{"num_key_value_heads": 1, "head_dim": 64, "hidden_act": "tanh_gelu", "norm_place": "pre", "positions": "learned+rope", "init_std_qkv": 0.0477, "init_std_o": 0.0592, "lr_mult_o": 1.14}
Each number is 128 + 24 x the weight over its row's rms, rounded and kept within 0 to 255. Layers, rows and columns count from 0. Numbers have three digits each. The size before them is the row's rms in percent of the matrix's.

# layer 5 MLP down (transposed), 512x128, rms 0.0682, rows 93-142, columns 64-127
088:112128160146146108127166129147151150123115141097133128125118137134100169121127181153102140106112149161114053156140160142174090140099092132118113138138176108122115140130133126127087109129078110
098:144113103159112105123130121169117123159138144130136128159117140079173106129143162150109152152139113149115127110097141114111113111196108149104141142150157127122115144082129106151144163088139111
096:133108150118117135126135097141133143153127121164140124223125117101124167163166155124130143127111108141169128116146125079154135125108117181137107130139166121100131139186126079110113135100158135
114:122142126125127126123106110111105120145109169113109121098100099143170128125162103100172106152106120166120119122096147126128125146132131114164080133141133129117142098083095132184071133120095122
091:103121128134132137139119115161169144104132126144132075130145148185083158126142171151092100139127125093135178143109163150109081121148107093166099118101077131144128132117114127127109138121111165
093:100152143133145121134128103125126174145166102117100133116126144210108143128093107125075171141149108140111122134136111133136098112133116135112106099105083150131140185079117165087131130131137129
110:132142111135118102124122100126128098151100166096129115136145100154150107150126127113109083106119140129153126151136170125130138108141086093080113129123164115141084118134121148131123131158105153
098:105123149148115164132130104126152108165136119137110117065134113122101105098149060125120089115168106116092162118110105144139138163124110149143121116137110139145132190135116107084159121122134163
109:119142131118085129097126138162123108126078119109150121182132109114106100114110106120102108142174172109165107128110133137107157117149136108162189100115114103111143146105119120106149185125142115
094:111155116121096095117127135164145147112151094134136121066108146169121181119128137177101133125148115094121134147181148125178098131102129150088119149143120130125105159096122099117120138160138147
090:108170129132155143127092093121109131135134114096114134111143116151121117109136091120134086152140129122152106127129147114124089116162122120166129115151129148079133156131117081113148139112097092
090:081184110109170139102156126136154139111134177103155126117103125124111137154164131144124130141129160109119134127169127167140146165097139138138136142143106153155133107106104119119109142142128189
110:131167116104159136133133117114086177174169103137114163121131127088158141136162114145086151132156109125147214146147130132134147117118111142119091124160099122114118126119135084087117155112153115
098:145141117121114121094176108111146136128114200118170130108126126122159165115113113140145133123147154125164113116103175136139135138071129137127111151116170118108132173097119106134119120087117129
108:146148050119083103128182134098143136144174097094129134143132103127161117148119145134110137172144089130155134084160136157115094128130109137089151128067115142109128081134154160099090128107114114
106:124135117141114141129106167094141161074143112062137131132151159123149121135099111175194116109091159134182125103067157105134118133118130114141103124128143113139146109143142115119107091105109103
087:130162179114101133118115107156194138148164134131105116148136097080104159137117146122122159158092129062143135094106087125118139119121132149098131124146093118151088130148112157141122098149124129
107:132141168088149148116147131133136138098156114112113147132157116119122110184147151135165127141118147127120123154109157169116134132128105148145087094146103105109109125141129153162149113166138151
097:108121071128108163132083099118127116126105108168115123134092132129135129160079132143133143125071148098136118113112123126105129114157098115095168115153109144157135173116151151105130163154095129
103:146107146080146126120125152081146111157130119105117099156154132083118115132127148158111133155138165134129141157153197171138068151116132095136118109139135104150132138087179140161136131149139165
087:077116106141083124118151138155126126140174100142147116111167114160104130131136117113080135154125101103143158107092124126104144095128112127103127121111029115179105155076077151143130101127125143
086:148105171140145115139106142145128143143135135129127166120170121142143123168140133112118125096097168087150113132209109164108088147129100132180154140121153177125147156169161153116113158109118176
090:113129158127114128144136153148133164144161086143154093115112104135144164131162121109109162105139134105095143106112149128131108172120141132138125164143133108129116144166116166093153133132139134
110:126127152165107125097133141119145138160134127103143114150165119121143161122112101122144162111175143173132096091148122164116147185083146143190146101163153143097116092114126148084145145144138162
098:125117110073091145151132148128168136114142090118117131145110084107093103090150135152127092141108111115181109154119153109124139103137140075142116126168100127122158119117144115098104137150097153
106:146136152136146130122141143128123120083086130130110144149104143107188137073136153152163154103116185156114106128122130097116106111132127113151098145106140128087113098147125094076150117143110117
108:123150172159125124133109139178123130133124093134144133100130118098144161114109144107102101149135128138138133169143146125130078110138087137145109133126192119115180099126125142128142138114147101
107:175119116146083148130126138150097140163122140136148119089152152080150113159059137128158147148128144134073118128125148180114107097155117126148102101122159129067123098139132147150128103148168173
089:147084114117103161133137126136102134088163133095097136175125103097104165156155092150127100156069113097127149074116085121120104118091131129123160104170174133137172137160145085161099122128148152
093:118140129157114109134129135189127150156084128145171153175116120149133117124098120130091127152135160154098157138119107130139141100118130160119135108115157166151120118092110152134130147105141120
109:127071124161150143142137127138115177092142060131136151129124116123144085104141135142140054134103133078155119157155167108081086150159130135130118098123118110177166150121134143146130122078148127
095:108136122147145149091166132120125147163091118167139113103116136181122156102111100116160134120160143133127099114148135129146129083164131165133094147123126145082112133134109146112131144118071101
127:129083094127183139128120173128098084150118140111167137132122136102153137101144111116117095136146144140147140153128093186136115104125120171097136130154120181116122156127160108149134133128112133
108:147134158131072165085136127141080108112132128118166116141106134149114126152168144105160109141112116123165146145099081119105112095141155126152142117108114153086114102186087134131115109071129128
080:088089090079121124141112129075118143150117099093126153088134123113119141121120156133108132105138137081105132076127142112099129113135086128150121102116118144138092144156143128122126122129137093
115:153101134117138166156141129109073137126123143107126124119142165129127116110125146104112131148149175131135127090118124084094136143139116110157095131121178079116092156110137153127118077148117168
084:079133136158135172176174116138138109133117095123128096090137116139119107123120131162082088105101073135075166124156097076151152130109109145100115147128101123133158139122099146103130112100088157
103:121116152121122155144087167167149133148130180120132128110117122167123132163149134091136151150135108119157127127093126136118113159117136155125124137080137147137068152135139130136162149108073128
103:135118114135135129107136144173111166163145160135104142161143148144115088110130084116109108144196101132106128078111123118142144132128141116142140111144119143113108107131132134144082141132128134
100:161166137158154127133134137112101169170122160166135090090120130145129117136152132167138139143163141083128126135159116092125089149122135176148097113148126117096088139131144122110127092138128117
100:078102145098150145085093123155123134153134131129153107096157158152138085134101135145152095074100122112131110119094157177114098129128116104136110082147129144114142090165164139146161164107111111
091:141154164104140160149141135082143172153114117109140129120168153154136120158132133143153129125133183154107081124080172178119104084154134115143148089138158112151143098161157130135131167124133127
092:152145154114143138133151117155111123143128139161109133134115111159160170102094154106140148170160128146155166120174162099112132163131126151150151129113129179114126126144130145143104131136108110
099:098165131123105117155135110148171140166129155116128108130119126147121071129120103126111098148148117133099138175108100152144170095140116119129098086141151159127142120123140128125148097145104110
107:135140095092132111137131113137133075159162140097118121153111143115136164117130139107123081166153150144109097123098153086171114134115145162119145093147135152151106124179144142108125106145128098
082:143100139100109141102151140118133136117133129114109127124124156082163132142097094102125145107083088166100115114097144131161137108150158142116111135078139125130134106140166114113135130130119112
108:155114098146098139151099144133082074111102143130124116147157138124133107134118131102126117143157111153131139116129157114112129138101150121132156102141124133088151122134132123076112152123101094
100:151108126171152111107140133137151156119122185155092146099089147075140122179099116133187158153167132127126124092118129112124116140102170127108147122145103145137142114120119109134119106087104142
114:133185153113102102167108148044122095128166141129079137130129160130113155128115112106114178078119141114134115093104139106144119141116149130100160137118121093154119123148117091159086132160135126
097:135152138116158169116124154132144138164133141156088114116110074112146143146112110149182130168131124092130165127167138106138137114146136125144084105117085180128129094131119125142119101108106126
# layer 5 MLP up, 512x128, rms 0.0683, rows 94-143, columns 64-127
101:104139162162114117115155105132173135129169136112167140166137159133120081126131139109118129091114112133103129125101118125144143137133158173161098130143121123145093099126117165133153142192107040
104:143129134154160104148131131138151133122157140117132117088193125122133148144131135165109084107139146112102114119127154117119142118147118127144124148097084165143115115076127100115122159162171170
109:129132122108121150102103138159134140136168157113168153140109168104110153160121150131109147126126142135086077141112096110136110113167107156130181106123100119142129143143114071122148137132159125
101:169100125124067133156115085132113102159113148163146179098136101119155144149089097139122114114102134120120133166120102143158155148110110150124108142105141083107123147103094153131122130139146130
093:139128117187164163115210133119137131127142128108080138144100129180086130140107091122117132148128155137111133181159175160090063149097146108104132122140100139126118114156110126148141146117155118
105:113120135157126110096088136099148140115135084103128126137150153116106169121146148144132169153131128115137136114101124128137127112118134127126147118111106107144152161116063128147113147101174078
098:185160133150111159137119099143145159125130096101145144123100121125144099132150143124135120129134135108149174114123113083146165086106170102172175138134109151144103093140163111129131092112149124
099:145152160123132130104147129082145095147171120072123125112124146101106139133081112063141133124148136135116124119153106109146113154097101137096121138137157147118135095134167116114115110106113113
092:140146158151154136132123101130115129135121145133112121139145141110108135152132110090113156073127143130109111075108130170088120087115149136104108110118093137190118134122140120120133123164109129
096:111109148141108128137146174145137120124150107144104096100120141079150146100136183120108132125117111164104127111150121128159157135109139174116102120117153093135154135135158139155145120124126182
098:158112121102125144139171170131156096111131083141104113132130138133126145110106075143082131114125114115135118112130124136117131105109126153137077128097152142149107144127147105134132145114136095
093:137156115107131098127160118129129058105086119170112131188140095123119169151156140117099145115109151155135157121145108156114136112126105126135192152092127150121104127074112131134092112076123124
101:129112181098127149159156116103119135136106110123133144137151112176106124157121164143082097126093133162106119101141131153126151137143094126128095126103099097107171089146133101148145141169134132
105:181125179111148146111131154108097148175165136112151152183166091156132156138122108156115136095136098121075133084110121185102120142120095135142104098140081136175117126136116135139117172121158110
101:144106086118150107170119110142084142161119157130117116170121126107130132118137116118101109159104135087125119104175128139128097150124136178145143163144120129106104123177114172112184140159132166
096:116104129168110128142132127109110157133120120173130110093121146115109082140196195130135101120135138143103126130175177108124120120123159116133124132143152171167106132112175110114119125100145144
113:117106135107130155138117109093149160113075119184129149092150120123112127131085109105116123118143161147122123130137099137153093137142111088111129160145180172142132093081144161099160132167077118
100:185096092143160104119133119134131097130129143131122132150123141101142079119130169121145110138119136136099115120123110140090126151103140145138133109081143122154148096118130112104062110143155098
105:107151124128133148174128151119142127102164166153148127128139124118186146129134160116121167107080157080156123123120133111156151169143130134143115166133136104090121093151078121121124157159109146
098:141138113160144135160146100095108121111093137118122094164138120092119115112147146107156100156134081110076150170167120091132114151103100117132133142177150140115149129146136174104125146141107130
098:080146117140090135147155093121113138165127152180127113092114165113131131148110108158126081158145105147122160101101110134145162151125155153103142144119143128154126121084108134134081120166126091
090:121127136171126100133142116142100109128132131153114125138111141143114099177120126106116105136114124151145126122201120158124154104098134149119131105155159139138127148137080109149083096154122109
100:135114138152133094155131151153168114131122157142137129149140101123095145121121104127109140110123137112094131179141124149168131160093125147129117123132147136169166121130051156147103124074101151
101:152138146160151112086098131127087162131119120122111143144161173162147128094140140131115141130152155123090120124135069164085091100116169107132116121118123101152118138171111154133102101150140142
104:107165173104130122110147120131140126168121151124135158131134103186126125081143146075108176135106115088121120128100117127115164169138152122148135140134146135127156118149103080135107160154090111
106:129134134090130141151108140138149147154148129111104118127141127108162097118181127136089133096140112125092097111110117158116106160117136115167127095153114086109104136151117150102145110103136125
095:177125124147164088147090153075100133144093131103093151127135135121106097140118091120146149167135155119123104137108138089124172142124145139146133128147108148177127106139158113119122131130111108
101:094123153104146099131162096143138123094119099164113137173144092144132111097105132116086137086141169122119113135144130135116144082118132127093121144131145114127105131129124113131157153098145107
091:136110158154139115149125140093104125115155125124086100146131101116125114122138176155078086106137115123161121126137131122097099140143130149133162142137083113117103118149112130141092122130161124
101:101135090114141139097121134153133127100142164120128097098130131093128107148143154081112199155091139118143130098143085127163099135152108095093122165145146112119107097109100122136120142127123109
096:147170084090126126138158133102133107142097120136126115094120097144081105162132130138097144080098115129119144108145125141144127139112129078140162185102155091143094126120169119112113134171121095
116:147186101141141122120147103117174092114152107146114146148089080124117102154173124107184148125113152097124148128125133161105141142060115135140105135151113151124096120159128135146136124118119102
108:085124158112124158159115136104120164109133105131097175123147154138113119115112169112089079140108107088071124129176110124163150118070113093119122130135126117131186137122144124137121117163104115
081:146161123178108113094087109136149118117121121176108133134096148140125111139099088114148105144100137154142107156134130110088139117126130135095146120109151107089156111097114117147105130101125177
109:121152128113158106123170167088146120148147096110175126119098113127110140123115138143098109105173132144157140125147110159139084111095130129104111142166111082135155131170155086119117126124137136
100:105130105120139145108134169131121178120115149126066110107133152142141106090112139084117124113128170139110134164102120114124156141123142127099158145118155118130144128151118084098074211162160131
105:146146115128115128124118054118117107127075163114141160144141149094125136139115117159109081103080115157115124129094141098116130122178102121108163159167116095136169095117081108150124117144127115
102:152117115107112152142139092064089086110107146137170131126156168080140149161145121125148130128136150124117136134172147120156135147160137115139130126102140095110163132079122147152175106086145115
091:078133141129098054100172146111166168106157129130174156133112150093088108098161132079135108108146104137115117114152139176136121116127102147149158138174127130128140119133110145125157124112127143
091:106108164120120126144148110139110120082163122142154116147167140145146121142124155094134138124121150133086125110123109146157148171103110126171150173102157104122130100121136120068082158134135157
097:154117077148145156147110136153149155151126135124118091131127091148150152153127136146124131118087068057130136135128102112117158151083113091115138108135100126130113102093106105103097102184121128
100:081167106142154097164107152128125151152120082149120110120113117124130072134117139114100146118129118152147120144108104155140102078123093138167142105112125103126111104131136153187111131131090135
097:114105129144119166098153117145104096111137142129124127105140124146130148118113100178144187118092151119138163127164162133132107132124107112125117107155183127122093102151122102097155127109140135
095:144091151096126142129116103129118151130113074149104123137154117147087084141091110119098167125123120150159151110124131124081111073136151150078136150124105150123109168091082134159074112121129162
085:139141101144160050153124153153124138123087096140109142103152111102095119114097137122109108124145153141156146167158146134096126151139128124142124157164114136156124122102139070152151174167168121
109:128125099136160121134114113117132086108144126133142155075131091163111086102155141114124116119137132122147104088140148110136170082146145132105161114156166141125103099111117150145120120103125149
101:156125137175125125158127138145096107148125117088111132097135101136164124140163179067127113113101133121130087130127133148165086088102100106160095154087158149092133168113136130087125098169137184
107:111161079133153136126140138120129154156143130084123113138125091109095146127132151090089150095113152134163139109125125165110112153122119125118134115140122112108080142086088139082147124166135145
093:186143108128107083146127065117135114130086126163135142109092133128153078115139103133098134129115115140126125173138101149119114157100121151133120072146110099165134131084130133070115131112094125
095:146134127112109123110138126127159138158118150119121075119152148068146164130156129133120129106099090117119151179121151131117123114193138137145144134139147148154162139134137113145160140150111072